Each number is 500 + 50 x the weight over its row's rms, rounded and kept within 0 to 999. Layers, rows and columns count from 0. Numbers have three digits each. The size before them is the row's rms in percent of the matrix's.

# layer 9 MLP up, 512x128, rms 0.198, rows 372-478, columns 64-127
092:499468406406578514409433471488503532509483480428490570487486519601556471508573488469450480580472468523558451565540441471542473520587482510557501503459468513455513521490522472429513548387392470
086:495485502528418458549603544527572477484479397515499519462374521442530446493441477546522444450502538538421438435498454450409511511522436540430545433439536474408486476497531508537583528470576470
097:525525427515556552479470474390472587512538530542518474431516459574544516482527487493583491477479512482519491616515591402489534539483500576531594487501434500475514414554581571536493556510518526
107:430520526534502480443509452534549490581520420528534527520449524503533500484531535452506529515523488501461453509510486385471474428531514496532456571479505504463506500512489514658497525520492454
100:490466561585477511552511456585547462475551458412506460540540443507447505500534467400446471563453662471472449569477517529561421372510472503503453403437464516630419548487513438502534510546544430
099:479441472546513570588560487470426555558507521450499450482598455563460531469476399519482464495404461537494533478475643435559490537461526508563511468514506492416470531486483538625563472533496545
101:490448485539524441545447466598512402550469454534516563514457483535577492452566550490443487515532552469572505475486611537550395495466525491548509421534424485561441497454492571533501480531568518
107:498457402587487501457464501422497538585466495576454461441441488549486425586490437531507532561604438545522474605510528568464459551443467444562629493557491428450459447515580575517405508387585459
095:438551439589546553492547491486426482523567517484495532575416465515421600451494446376561574541496430505532475513477606505594476417490543421480443509480500558563574482517462449404345501501467469
104:543554539438487486472623528558549556530437511507553509504462562594527451564385464487566477478540502478482494502485468553585554492478497458538502435495410495494494455434490455531448446510539531
103:566485517439557492593530437463478568473573396507545464500554472557475539408447537493495469447535432443508486426527510513420367488489508532491485414527486458438478509506545462499525564483470519
113:494491574440529477524566520566506503373509572497471528492519532503535518447582454417498523527483448542522478477401503459487552506420460482459561550385392552560539513450555514390503507463479419
099:519511498478598399459389532532482500519470506507507541553534526538452432529504524387536511593535485444444487477507543468516508568554472518524465475527512443540502440503470455558536482401494462
101:429406526563551591593489582470557397531465519511516459530458501512459566504552473442476498483488467450426511383461537558525437464467494438524493461524448521499491459475434439403408555514503520
102:429497466405557534574456520471512479509445475468480496586467521485393447543499481583529591584546470448444424427433468504437460512414431550475403522448465511506497493485523440507524463475567547
097:407521439502491477393437572572436467547413441475525517594502495508467480591446537468520535526534449486504557521508532560445528490492456644511461413563525448485556479468554553497518474504448478
111:549504602505566419488550500496522500563522461326551481451488588501543521446531465537414570563545552541524486583553486462478552520542445577472417486543518497504617594496522543564487543545543448
099:484455517482513518516478547538501597491515485494462544507516479481550612475439554534532568484557510512591464549494427568588524529483549533483485535530507458473493440419519429531567612459538511
107:518470545511438518522548484572570483560439511525419507502564511469380514449431476456525470478376509505459506506529538496426488524515480434425399467435525472471536404446563437484466471508437527
104:503479512616502523501444472501495491363535476383434520445516535495553558413495455537494538590514462544664584616477521551492511547478558488570398539514518445529552484500563532493544535550520509
106:478539433585428456491544530466429503541576483554540580388542532445389465434520487464520525558513497435511481478474512474571571492491582544631487489479405462452486448544493579400486481513477515
102:394502516516491533509526436616574426518575482457572525462542440413491548486594554445491542546478529514467474548550545527491374443516530484513531501548521454498602447419484477571476517539458455
094:517517479547509487463495483459426499501404537565540496515450500473434530458403513451454515439527599461588522459395489513590610498418510450420474506524445534490445536459513502573484523487630460
099:525509496532557542413488562571561500413425515474534522484504585425493490473675478475439490507494382527504485538611501507533560509481421481481489451469533489491539542454536529475503503551452394
105:490446448477526538513556545541456486469547471529531500489584508362398603481576492509492511560527571547508480441530522435497457596381462502570430561561522515475577515411546503512436553497473436
116:593446438540449480475457477426511401519541489444526445436481556562427513441562484451462486541433475522451467477543592448446419408449480555555514471592464479470500506494504444535518588509488527
083:494455517461528493466515520586507574489509540515563560503457476444560431435465469572546508449540545555483521517471532485475588484500462533509603458504444453458509536492505445610637603464555519
099:460554516465452394460561533511395498582507519489533411441550551462465523489523546443514515493504556444502477456576442406521596402439522412532544495444548468413412479463591519372477488520471502
100:448567517509439509432482494420513435527418487435463586560415478431431528468513494439387527577531461503519480490443498469470531464508492420597484499488483500504460545497546520513532536398571538
099:526358556484443550478525523560422506495525542547492479431443534399509409446511412553481514496500569452531546539458495507414488476488468581509589452567473524476515434411538510568582513438476514
096:562588487517473490474481567513504585595476476536583417557541537499398389501491572445478555558474502544501506488496595563519448500525485498488537479534493449458531401496524530598509478506479454
096:544562442358447482466468625494421517566426466544520555496490487540550482515531525546590494570570503486470595436459529502566525520470502516594583479508490445575549399490505482476449535555555485
105:579528447540546454526517489433470500506453531566474488501442590523484499535473536559395427515600487408456667498482506527550534556526510489529406507474447443492487500387450600598481483483486431
104:463440554466498477619622447581506502432523511502478448581528501431476435483454522521465450503433566538457456514527621440561545456498361484497463534490411565487392480542426524443426491445618470
095:538610483501447479422472511452520526393525422462446562463544513577486412390520477560521373499570470580521573499475475604532555553477519480467518493531465448428483491558511494512464535559381482
103:472551489464564558543487515506500456525422478485600534441457497484523441560472510507474525614444438534566564556464545499595473551416441430574445443537421493496466494542493504463479488462371498
110:438531567488474486441462452407438488497578495451539451540476555559511461450431444500404599396541533472506496525514552419557556439465468553445476540435452574526532553541502526536525537486624520
113:577534547408587582480555514518462497489560522556440589436384533500484577517506538497508535543545517541529437516497468585489488550495506553560562461436447579540536480505507499517507479517463455
104:583480520579509451591538510493495509609552503466467510610536578524492575494539482474496606521399505489509484530544547540475552326504513463483504462463496489441529533477504460541497482466499473
095:584441450458507466540556559477595517514473531493448524553511491504499551588511538463435423545498570416415489504449567502554539510450509526511486493558502516503521516492505538557483501492468448
104:462517530560528525453435554446477511562619476522496365598455547476410444477527419412512460458503506506502471568490515471452468526495554469582522499468505439534505550507620528646551528376507506
107:461524499586521499490489518517445498497443497500544601488452422530505560595495542503499438559525522496527513492523474630477607505544512524532570460567452427528528538427497499583542504452497511
103:527413476583444569422513470524566427483507415491438560445414519524490534423524435563502486518558511472487388531392511564548460528528514484555514489530481485528469409442494534510387554517460478
100:487540492491526444474520507555517424491492434458560490509511536483500529459534510456433552485505533533471500447480553526433593520449593474466435459551482505432539580589536450483376482544492472
092:566494471422487427544455493439479436512485470536513490393488411391412497527572511520385514522526546522409466548498431424548538539495481507460520438426483541569444429590480396453478541490509583
101:509537486489541492486483480462555513544454540617461451507447420506541526499583529478590487511480531480509485598511568555583521559493546438477420507571508498503559354483505525452438463542552488
096:503451472538478552518423542585492438463590480502477526434484486530494488363533523483431599531547540601529562467488459485464548483513504493459568500506526441480444450437475417679515475529478445
097:400536430375521474429523509431517408412512458494483526445507626482475502460454510455537457550484586528616529542454542576539547508498525432549501537527473429456463458529541462463449487553547426
103:489518555441535394489484524472480541514529568508463605562476522548442505498583548498460535613580471485458492491501395514443488539412457496438437547492504564412500424476494541401530509487491515
102:386543621495499547508553472521449428485480427536550550561556513428528542467427487552551473549516585470558459512486464441499465534468452439447483508570456566492487503502517625496480474485541472
093:555568514522523490495517460444511481523490534543638528515448516566510487446416477461509430479554415449537529407446488464503472502538451513590575486479446588529506605479556572536543468504526493
100:447540523511440496602473562501573468420513432384489444417513527590599465487563443591479432497468569529513422502431551514521451546442461458524483487455543473495482369528517466533554564486421546
104:545520506435544441458526529406556453507490513529524502497468447490493455498416609477467480492398565419593513505510506542487533535553567580643494529579494488490541530424573431492470572428448472
104:503623429510529492472533560506579493482611433485506542422413549515482544445508469541474440528384605552588483555541488384493435462558477503593502500521505456493494518463585466540524488501403465
110:396490493445434413419518507511535440561510492533558545428522560443428598553538540484475529472504500430449475606453543481511590538421484474539567506602477484426521468518523533491576549431542438
098:452576479436526439614604502461544475485438412539507564459495436473554510476422516525543435555506406504482558463512520529526439469568507523484492469515486420462504439478512429490439486474436445
107:502435528427488603521509549518404479526565591545425498509519510471467588451466435544542491497484488502490560420451427495523517404455380479528492443452446516499530490489498530583487530406456428
087:361481512533483528475462491503482461522495495451479489510471468510464556508402533499524542515525441571520488559462586448497511466391568459465426506429503523503477541499536522505554473388522466
098:492441583530594555495536484581517384522459380626446546478529459505462563498537498614477491547547476538481493504498446539576420531489569469507442466474506446461568454533486555559506567484585586
091:458554457532423465491547516536470398522566454467523410512467477471492522407430410517466523556419423491570505412521538455453522499427551494502411544522500448512514535487566489508579505567476430
099:441546448469452474601488464383513554484502496379486473550517460504360513529554606541470461488525534486485511456495443517472483397517418433501461550590461467448564460503539486592504504485542478
102:610570546569596563450490465513516533494579460483483553545516479553423456539614503490450433528503540411458482498513466581553503515389402476597481505420520532454598480508533472427484563533456497
091:523476463451619543553545507584447457486540458499498548429438497404508448484479491452453527528520481444506558395452514510514464559520469362488432413447484485550499498504585513452461444604526530
111:516552496496400436526538442568489525522547487493419481525390493516427488529562464536453517486544558522558572508381542502410534500412574558594334500474480549561488394472474406494534549469440467
089:488564420516479505600453414527450481541525536450474533536470467502507458466471472553514492464466469478524498408535426549462439538462529534505543465510537452442551556466441486499436515527512485
108:430535522570455474578429500530490496498532530450436556444500543553519477395563415423605494561443522535540560487507540474511551470495533608508524470441536357469505422462497384612503504518458445
105:456459493463585458482427549506529507448499537503540497545504509478467522488482458535471503474429521571532451637548515514504553534471549425573545491601547522459538448456499468559521465539493487
092:466466452577584478512585391452405510522472535603489481489401541498477490468528543478514465554579535513414532446516467490425501541482448465529525466561538523497571507588629499560562507471443529
096:573490614591571528405536488579425411595501578514502546425464522504515506423459447535398460554504506421481444428455539473504469511470498543524526546600482483409550507556466505458531538411470541
108:476451422555508431384485517454505432590500541533448524526426478509479556434535527511471475514493497444504481501486513445470521422511514490574453582522468538403528545463499482495471535491411495
102:565426470547506537513510569452428459502472529576491487513511470547422480473401468584402492550474518525486538522426488552514576495574518487515569524502445506458426494444510660607533497490430515
081:540503464499562444488389441469436527552474505465491439531383619517472502408470484493506585462463572491471483569491552600448442540443412487482483427453513472494537487548528533541561530550407437
108:498511485587430604519529466479435505551519421469625576533537522526367458501413412471502462454449453507542539495487450488588603445467469460519528435465484568448499517503460495499457503486509479
094:405546468468501539457459463516497608463488454520522582512434555507453434517419433485441459491411419454466484481379603553574434514469423492451526450542537474500478536448477515517466553464438506
093:516449438438507460546467482508451427435539415582509547460492530382565469441603538462623499531437518461454470495566543470485458474502428502557485463481472509474584504519467440524523472494559434
095:486521422577490430440492484400450450509531501451545583515585501526534510466497547528552544539517476463446508389476436541505568414481545518537450490516538357401596466459552566443465516411480548
104:462579468501392515537436475394514470445478482493458558442463526441417397506400414547482549496573460541515524556485392516569545451486430519524439441494465559566479437562495461484477498456557597
111:546452410555488540400418503456535541495527408456575460558485541408543545474493505417432471444495559516490521398499473471513498490569456418560462408496549537454525484529555487524552499456422520
105:499459475428504558499506523506343466503455483518504520522572505503541500436580501522453521476559583485557431473384409600455534516548465430512436533483491546456523461444486486474466451399540556
102:481539555498499566479490431527529477540405547516529384503525571493616577504504614449479483507516497516539489412471519498473406486533451447464418425513543502524507444441514395502476507421421544
100:491507531402433500600426446479510464504479529519530413412569517430549553487559560501528437516423532481467482621525429486435336453529482496468550465592531549466548472456538577493512549410490524
108:412451513494587533427491600473521475575460476543495464551474574520496412549422503476607573442465459470545463445526505520575457460503581503424471500492545450487629451443556567547513453421418430
106:438490564512553509441355532543513381424517490448422536575515522496476439487461529508590540559516541559494459531446533474517454594541514517446528489582457412528539460491451566492554528408527474
105:506479488477503499540565598496469455474475506502496476514438563389502480483515591399478589513570442417507486583453549472505466474479489553474509461559489362528500503512531504512518550396429596
103:491485533480395514446568515496463483579446570517479465547544475442575541466571491416501557544518554574518580497550441529442554572528501605515490441396419485513587490520608440611567607547519478
098:466525471572498434461593468565511440434451403543505473501505478507547564454540562582459365489444443485465532523503511431513501513445495459494416507540472499460492481475466527631481515478495433
108:486455470478500502483546443406484412482491531539487598480564416545448460486421569526524475458499543550487493544530548493495532529445580563450484471588473631475551496540511465549505554585516410
091:437552506490459418499512466418512465507403422454398530454429512589525533532477473533502549503502474481492481569516577512515492539439475570460455478473466497410457530582553553547507516484477457
101:447484517504525533490464431470506502494474452520481548516410510536471502464463448570504455497460497451529449565505524538448468519492461448540403508371555483557474471402566433523473531518521523
104:524466486488557506470551443456454611487533495453531618512589520500420546507473471383483449552488615481417450456472445433559503423485518513487557446562521480518400456446543459445606553412549461
100:551483479437532577491504547394515477546535535479499555461473462402468369448416460470547500519392483401542406518519572452518508446505516509476530471452506506468512485478502461535450476497457464
095:629570524485515516496479597553529528470512547540538474474488503426387476570523376497590508564468573462410462561602476523562528404468521500458452428472498458575487490536477531518605516581493528
107:469479559497517442527497530454458495456543489479535506503584472441457470479472545489545406493458524432497497598496452491513441504471536426508478483496445530506500543490470411558419515497433503
099:450495595505401572560529492500458542460448470534437487514407615436471475483583486486506447578587444508452520441512514448456384472451443372531463528472533551493538482485497503514449514552380504
102:460489506589516475550465508556536521487414554473490542446501485500513499540491527459480469447435562417501422510434494451467531490507496513445485471475597452588430436501533615480441569424533500
097:467540519472461493508505533520434546449463453538491581427443630483478498569532441558417412478544518500485497535425418428546555485524491511547474521547461430454494523529497511618449550509497430
097:638453545489430426460485501503537436443483533491440431507554500447537539466408475474487529469473495421502474523492462579423545450556483365535388506507360430575584450377487533409524469504469485
100:450451487548586466553475430511513410569479440525518582364427510380395508512550492498535507450505490466451554351438567500501490422515407451547528433468436531481525504441485465444524496525513465
095:489544409508505503573503549560458508399447484392521421436436492504592486434447492528474566519503455589593488481550507491437576517478548492566480427508518507546482499426507593472517569475441524
097:617484546614485445544442518485453437555506487495525403516591443393487444584517452516542532536547509445495470466453504515524556390438566557503405473521477541434508488396582517440453511497544508
113:452553502532467443518535525504486516450451514510411599542436504500411504509544482520456546556529516546480520509491427531455526446533486586550523479518443463464528520465575630460385464525400418
110:534439587513506492567483589470564429446544478463494486473542553534437584522407493474507541482446555476448583546427480464548507498521506523541516425510472594565522609504475542465593580499481488
102:597426475627490497464473565394593570533401525494552417582498505475488501522472565508530509557456561511550534514454442479527489420530508490500424515503406506493468644486498404488428524517596583
099:488541461385505486528536505517519467531584426514438536484464519403594399510443502468522498555438391419445578485413496518531466509459523404530555461577526494549448421490482507441423490503416464
100:501464487569454514418555493570623423550505516504438515471421541541498472618534410557575596495541598564508435542466551471597560494506522533513521500496517458456437471476568420579531514557631554
107:499488493539457483520522537484485475607502447481513500487473492547494422493511475473572517567430504491578496537429498481559439513515450521451465381463540495415505433523488543536539526377577526
090:446538466480568489569499522520509533581467522488512543478452453547458391399525453383586451544499542592502432488520407469481491528540504435617427492511422437509497482590597518469485524449483481
# layer 9 MLP down (transposed), 512x128, rms 0.195, rows 372-478, columns 64-127
086:493506569454521530530494520528509596488505468495511537517557614519460591504442545444375484507511560575574488508526549531471567448687558507531546543462569452487525523600420539456462474544550526
087:465449589517545525460439446480454593421432494509461596497520478499397446545498533452431504540575513434494538493483506433556523450548552447427519530532447541518428535426555467493484611448506534
093:443376543541495526502519500469523475404517439499546591484544589445617535521490517454524534538515547506597495500543431549466521461541533423507414571623545471499520537469461486540423589554526391
104:602494605415547502570553479510461440575496420515486485517527547492384520477424448497456453505407501459454457574610530449550573601551460570419525455408487439510565528461504559476555554521419551
101:447414481539462515446529513385494512456550538449567466509453522531496462488474493586408563559470501514560546486432422508511513473506504525445566550525533500478568526459536524462447457578509413
099:502477540495462490353506536465510552532596480418406578563541489510486478516534485450440517581545538495403479538425451448550462550527429455561545483563536481594429455527523406543436496519454477
105:451415544474444544495609502473490442439525547532544551514524431508492555536380533575553597521542523488618432491574441465473546513415591467460512467557519537548522445526471501468459502561476439
101:527465567465338494527498519476453456527592416543561519547479468502537572508550499437545473534478453551598400485520523468439535483469607455549447554490584479438567523482571483509523495450501535
101:514571493513501514564479509514525545466532473467472508525472516492579523435558551493604518537549430452495499392516475486495532500508502528507437564504551523486439488541398520493544556485466459
097:471511473501574508514504453464538515524549548503483410484557479462506491528481549500428401531391555514519451429540466461516525533421570486479570547537541539405550572525561504546535530465559407
102:387472483516484447359434472382442521457494461526608497568510381449556527593554551499524567583485449457457420498529513557408496524548521543427403538540522484553417564505509514511474475520522537
103:585368567480489608574417431456375589450454444489466445455474417495517546476593440539536530486393487463463482464533500494507519523562563496526439444545592476432431497551530499536448497509554524
097:498438486430540530538581453482529466589532539494472548486577543439515482473551553517515539494470583546557534510348501439513503456530609471472476665559541519508492530524480508445407482536539578
095:518471476570533499489539490534495493530522482500443495484549484466610511540507511619553432499544523504512561455549508518471498513473464380493503376535482531436439485492456532560346581606464518
098:566568575548419449542482539570533425523529532464530520530584412525521433471521530457527560512427459514535382515447415460491544558441493520542427476429452530588550512514417525485452510415481436
095:523464503532455440449452532430469656520466550540524484504521513593456427435564522434543581535524523480441545492472455550588515499520548444548472460644528559451442455407473437520474526548510578
107:446478418486462521467471507483502473542575483522545519586541517507545505509548481477497535593551530587573526539430524523509457527465473394531575570457495559482498602428489537534476527463404507
102:482461525544541509458542517518488467437464576535512560477478448477510519480564440475463520445398508447351469437439529531558531468524505447541450456501545483552629499478554594510492521520495538
104:567492632511565496408512429405442551527499424481503487486472582518468500507474476501457479473501481514458499453428541445483467473524478528476451494418502496515500564444466381544441453486475429
103:484420481492527433543486493432463460533473504477354456483452578431447477578472436517524553476462509473508519500489531499525431555493516511568501516482645508519535567528452506457547512463597409
108:414479488462411551513490501468554429484551523419449512534512546508505511494566488553620469534439510464580495539478484417469498360489494530520506549445525527578501560505492531436538489594507448
105:499539376419473521496472612543410439505481552505519635414492510537470556459546485463520560519539506510458518557436511523464489500635564516524476486479448469485424503500524583546513563503556585
098:491412490492531572548487587562545493508504622579497471498566541543486540539464531463590466513477494539449489542517488476488462489532604530404576532481444551525451441479505428456492512404502584
095:418428469451451447417486524397570533461507482520427553522564403479545442603510533421463546500552432583448601452397470569453537481651426459509475478502473492593461538436508482555494536511486521
100:465514354470619505526519509547500487596464472443456542444528468519519538536374552603537604523515455557499582534552541483444533477476507436463562527531513525567540492500469488495426395509449498
104:504483487451518483501546502579523492486587570492531519527545561583429492509526479522499466533525466412531465468513568554497491455491463451451373552493511521541415422586313469448454495406527514
090:471514496457528489504489507588575445503488380561462442466445484557474497464396440472512484522523512454470598556465620472393514391547539543442571446457540498478506569582525606472509479501524433
099:461458473523552538484549552476551509504465554549613555532411521477502521476468506463410476426559552504517540497496503540484481552603505418482506546605510473502549510554516481519556475520486461
101:477491528491447495504496468479562545523470484604432522509483464517560520410501553492578544518486516467513378505521462636487430499390468436523435460560502547530486453478537445435506421523480492
099:491531461479510519511607506500575531443549484504487534531527453609437518454569569510477512510450533447599480452478557482549481487448513527628571516426482486539512520601465518460545536524517566
098:485556480589448478455544445529422497516562559489543481434452457437490465531460583533469536416483517534471454465514482598466540524472434523429565436498552540537546503546430498486521409550424411
095:432441521433468429505540541420498485472550609536522505473522470520487541519533563424499492449514417460518513523507473464455514485481507520450457536489490498483563620412585519567467556562421522
098:516448513484529402479586427472426437512469466467577452409512431489424532456508559369526521468458426544611534498486509493437503468525509457400521488570506498543542458526559507453515535557476500
104:527484547556464552527445455475524445523488492575555474415390380457546490372516450504513505449534437479621515539429511500427537522492555619511521493571513466583492517464632456521540493454568460
093:603530533524566493557572557596466482500562559483511461477418461565491567486487508473528584520461463398431525462551371522510527432546480493489488479525494558517425446428489528478486553521446496
101:510488487415484516450475467530574549427618518442441493510528530403522392495582599454559531428530522426467532473438548583523586402562527523507538502474506546546439381493551509456515486464496474
108:455480454502528421454555433573531497553505514487578574462498520612544505589572557559473562510560520480449484525566471501501486483469451462621481540437596526482528498530414470556523405551513511
114:457546431447475439434464550508507502510445474431464394558589533517492566620501489476490439499569428495480445543501551536456522510543550492519480516422481479485484537549447538417445475513481546
105:474461549417548637494532530525468364488481440577507410485527534501467525508451551488410515480540507489479449542531472459513509578491523482528394428462493533582442505671407523390469536515489470
095:581517492476517530523510512483493442464446538504528444500416447498485550494374512568479513523431466471522562463526435493434573519438502471471493560554564626527470454537449479565475508561621463
101:476513442653451612500464520508529587588573500408431435625543512509523553504604543586525514510511477495506572539489428545546489406447518533434606518463456384538477525416546530487440474479474470
100:517486563492521545501537482521486493453486511438576465410519566511684488454503494510542461465549419504537541457495495487561471566484384494389459468498497524569469471489557509411508502527580489
105:504566568515504521472493437506481485465435504489415464515532553490559443587505481522448445498429556541567467495574412403564534469498513511510520537485480569571476436429408519485532493595533510
105:532470561550492497560523528537441440550497475457505490464483556497483575518536462519471550562517484484487666551601525544600500458501407511541488599445421504511475478600468548455521626434449512
097:479461427376554512469488458586565543517443448480475494486540508451542514446547480490470508510435508450519592504387409523526592478507516524482445540455549585532510494522463532496479466474468468
102:453493601473566526489463499450518538491528584432458435476533375536498507539403541500407430575497510508450557458410465508505562513570542490547487521468485475441510530442537570455496486414368526
098:476534530509459497492519553477423403431479497443513480547511481522440520561546453564513547486448504457468512433540496527614531519576574478543517541408515574545443394585482489511481429428428506
100:479387521415504524409457549505521428516470501474530519537491596564466575513487561532484490577495524462676568449544456505443469473592472492470524547427476569507453478561467525483454483571486455
102:350568498509554525532443535484531548553573483474460532451503471526467514482442409477538475544501472572551518480545495488554506494542468497518473524487478511525490444639529546486398355628561471
102:458488445544498461600532497461589552524451509520503436557464424473573492480519513526558515426493481567514467497563590446530531489449533479508401563463458457510553526559555581452413532511486466
091:438537465553500486479465504440456465520563492452490479497509560453525470541500460490537491510387430549529587463468505556487448480484404535420486577438556518555527538578552457428533508471460603
102:459566433457477516502545562538587446459549486403573472509579436531447416575516518477475555495477470492405474500540484491598577495572496468475466520461461519464557620531468508440542425535508511
096:518490575495477557588482471460536566449505537485482504565579425502537465487486503523537471566519498513590450494593514527546533517440491503576608492579572533486525603574463508524486479663512485
111:515487543492448514556429471415487517459557392413545563461388473550568540454464520460522519571455408558559552484491514479464568416528580546546593496470483448535515396462523525512506560571464520
105:562443480475505453547569569510537514480486548485508551466563548472516454531447559613494444504442588415463615510396452477566530494551507512396417515584491569492493504513538530573396556459529474
100:523471490382474590560533474523467448476460599520534463419503500513505441441463500491524519580464485469427534526538422560511519438537531577526476455461417538445484497463490514515429423490521460
100:534443573493509519592532510506539557508510357463480512542561473473546457575502514495501532392467509495533614558466469625468518492612490456434505524578542504441554491516574568559477457488574432
089:535498554482464476536428525560517502472602447488532503463417438485582608486536549408571532530608493414447606585426553495651397548412499539477528467501474432494461427520497428492434454461497563
098:505442541542536465488530496534501463453529585453563424554356448545479587472435500501506539502536527527507561475535489481501521495406594503527470470491452484473461517515531445500471514511496448
093:533486583504438545474456514484567503546468468525489499504485490497401417527442498615552498524504503378524461416518455433570498432505496642564504542497448519512466524529492515498585364507509422
096:469498479586450521502481452481464528570455526484553521462483409437543512526459440547560490494590449509426505497436532545508486497574519493558466541463472583525476475530503509478543547467510593
106:468509574494448430488474537452542509521574511535438479386424418545629413551510483581513513530503398466507475433436467498508465468481590597501548549493539496462451499533404546488431499603477490
098:460497495533429458536480567458567577547571584552499459527587488490490572550574433468542491477527461431378439490460477534490533429527600479503478455464452531502482474512458493524404537551502556
103:461497485473544504478450441558411539501512541471580610629604508515464510533465537576488462439500530484556464450581503515502513489431515493495510423564560521551449472437570572540521474389515513
092:550540557446524594455476432541524444428462495471498414501476466586510451521464429452577517557482546439515450412437530456594487449406540457501535561516478556452490512406423441486526450477468496
106:453607588493445451492518469484491443510423513497496481537556505441495560542431549485518509486492449487488405527531559373461517472548442374478571538494496500525479415522484526483534434658510516
101:498482540504461500510453482524492506497552403539519538533403484500506502537543463459554558529530478550517519536518461391632461556541530512545478539529517561459400511453567530499493446376595572
090:520501562400441468525463491483450499516496468523519618427491507520498596428491495465500502464427479520503521519386495379548558432467512456453526536548514479403489466443450511424439515470543490
097:470427540565464628489493439451438427565513544431558454447478582503529473437538416495500504501493517516460482500540481592541485579463568497514546496411382513539479528472505540507558385561450500
110:493509486462516556510567415548564505480545575505454477573419569555498416559491461557501535534443475527431437488540449571533529417497510411492590555534503559442441594484510556456527563449574401
101:484475459486538425474560504484487442465409528577487399459485440495551467415451499386486566441431488583478536516445523548482486460591514528470480462545537592460474483461480440518469495542577415
089:528484488477485471418455545574492444480536524503529484454501557516480475450554481452501506502461544473554645461456575519525418445620517498462535582468481501442494524548481525455516488562518500
106:578528433503470536528518443479465417435522402448507457504513407480513489546502451611466422483499583579499476490463571452465480593411545560572477463518512424532522499501512519476468604476534551
096:610445472477408452465447522433494532541485549507452475527474551404545498570514470524473535501538487447411486548528533643496420505421497449395535543533545549433503487570488424480449541592490480
094:419518499459516527444506545501556494538438486516501424472481476592468472527517516488500502466545571572452551517507478543510558522504524446460460484460474446440466576475481529556438474429461517
097:455524455597446507582450548504476475553571536445471461514480464559526408558502536491459476493536498476604531541474550548483533576527422576478545458490606539449556530620530428472466500503488509
098:523381523524480599483519498532442360568525524603545449462581436502510506550541492513539481463516508462454491428479496593498368503566470448381459436519531475482555492507524499512443443548434433
106:434527431516436562526580422522495484533440552447452479452462449392521462542560488537576435571582464506466434481507541551416397525549553474554387546468492488481516523518545520481439543376537506
109:534460478592522456447594535520436459581460528542488497534506508557479558478572454539542478482545556503458462449535476589506452551534469562411432415574538502395430466507556589545473585527401465
096:398546417459509435431451423498482569559496576471481505471566444531575407422507418492466511462552523464484498487454539461517522497542543476501582514493442536489461470498543491458561523510476491
100:469431554480497563495500494430589467511503464580489430515462480528488419504488526482607455496534598525476488401501513543439516500565485559480559434449461481443478498444410532441572514551495564
110:434511474464544486451456379455558412508498493481514534535537527458532378666556562476495518513564497566483531393521465455485600537497508551519396452431484513458450421422519534466477552544514514
110:421519539488466483552534529504521434502507516516494510513516560552442471562432439452580648480426553485554392553469525405562474455528426512530502494455527485602549500545470607538461461460471563
103:496474481519507544527417501601510433414611436484598494512447481496446581550540493437486539509485507466615504513392527589488472478476432460494553509480490520497492449419426585452462530469558501
093:573455444521514577450485513520532448482586470390462488483601517604366555555491476577526439419495476479454528502544465394474522419510548488481473490513540506557496476445522557505441467458514543
101:468503539469575520547523502515499450514455548463497446464485512546490467554418577471540598571480650609482519545587469500504527408505543488516499508492579439515487477564472497421436478438486421
108:504545432561487465440504538496550484482455418555461493560443450438533473539508438484579587490435472495418462501598421547508476645518486476469551509543611424497492516380450481554539447558532532
097:506513429484534503517469469458363512421508469486546588439566527464491515440483521528504491564430501527462579508451481457573510460481433494448471544574547509534462519481507541569395530489514456
102:486545485413481499504543474493492562455397488455513488517479565476438520525467463493535421417423489420560454558508472518547531539538478447432542498454564460543601531466421638514435497406432539
106:564496440565595555446513432527459542544453552482526570492544479505505442399462500548510542481476525547498333450404424520478486553511536570527509442435488568488534549563488485584540462523442469
104:602602494459504598508475443556596478471478553479421423526450489522574489506547562520541453543583564527527468451487441529586518455507551549624482460501585497502528597471602527462526377640462553
092:448468604486485545553544572436516468503557455409463525449422529468464561523571543535534471419547492545513562581476552489421475504566485439493516501521445446437448501516546522425538482528448530
100:463530407526504488468511447544451553433429508568538424539546411519517517555489485486537527482485523492515540501674433430442522556534524441538514466534579502484465563591476515531412423569468501
095:522528463506589470479572580455492568452571510584514476455553507556554484588542506458480460542575560460479618485489589531484441524513540515512457431478449551498493549598512581483562476433503517
103:489459498454430482543504379565511495466450507460462423459556441522516512469364488561487481459557526545524454463479493517341470546464573507542468443502567488549508480496405449517515479480446526
099:482496542485493522432527589488538468474449437548429445579449457547563579517590614540559533534452480526481593546515563550490501460536539425497463454540445478422533482479490510449418477519503590
095:489579476494539492420580466552481486526470520546438485584497454448534527492435474437426525446481459481492432515375444460450527474539504415603440439464454416544489543468375535494529488519501489
101:466477470545604472519438568446481528481489519521492513466506523516517633382465547519518525486505521390582596541530521544501518509505562502525585490465532419567594544407511558483534582509481484
098:505523491586578516497604567455524468501461433464460550481478509484572570407532522506521493511479491563528436495480457443593433432476512540550433502544512540489534460527410559424493554487474508
097:430417476424405470525511482435502524516495602619494540482435451578540520458508524530572433498507506533506505544436446479458562535576624371538595472476470533429525556505394559523536461650469527
104:565426413452522520545564510448412358423508575556457534573513458525488502550462545559483516448438508551507590526433489444499421459549506443566557472455444455442530524498542509462537565470524511
111:532405520479420539533452473497436532587446478416582450560454478556607572438428546514555493472507529531574516611437511517513466482461467528516466530494443440459448469459429483487521493486488504
104:489577591498575469412435522492461611454627524463482614465467510517514450562500459466495480540507508543537442505420421505455574515456517529511481448498525476445508476436499508485419549510573397
102:502554581489451536379521484462524454513580514542575480438379528451520467577536562491528449457503468516449474507504482532473504495501647492464515569439535489489442431482466552568556558387536514
097:444469466514577567429451498466434452535513493451601464463471459540579549445561524534527453475514516505486466473544499552484435472444477443486513477507536498498512415458465633468536468674443540
108:558451497575570431484456424481546498542571585555538510598455481480456519531552548395564483503496539535536479490363499478617519497562497451495461602485472507522504462458451468526564576446548509
089:451502517507484470468493459472489509530467460588486435449566466451491476448456462438663439485532558514591542371505445443481510508425512564517477519450504472554538454491462464438442426583439529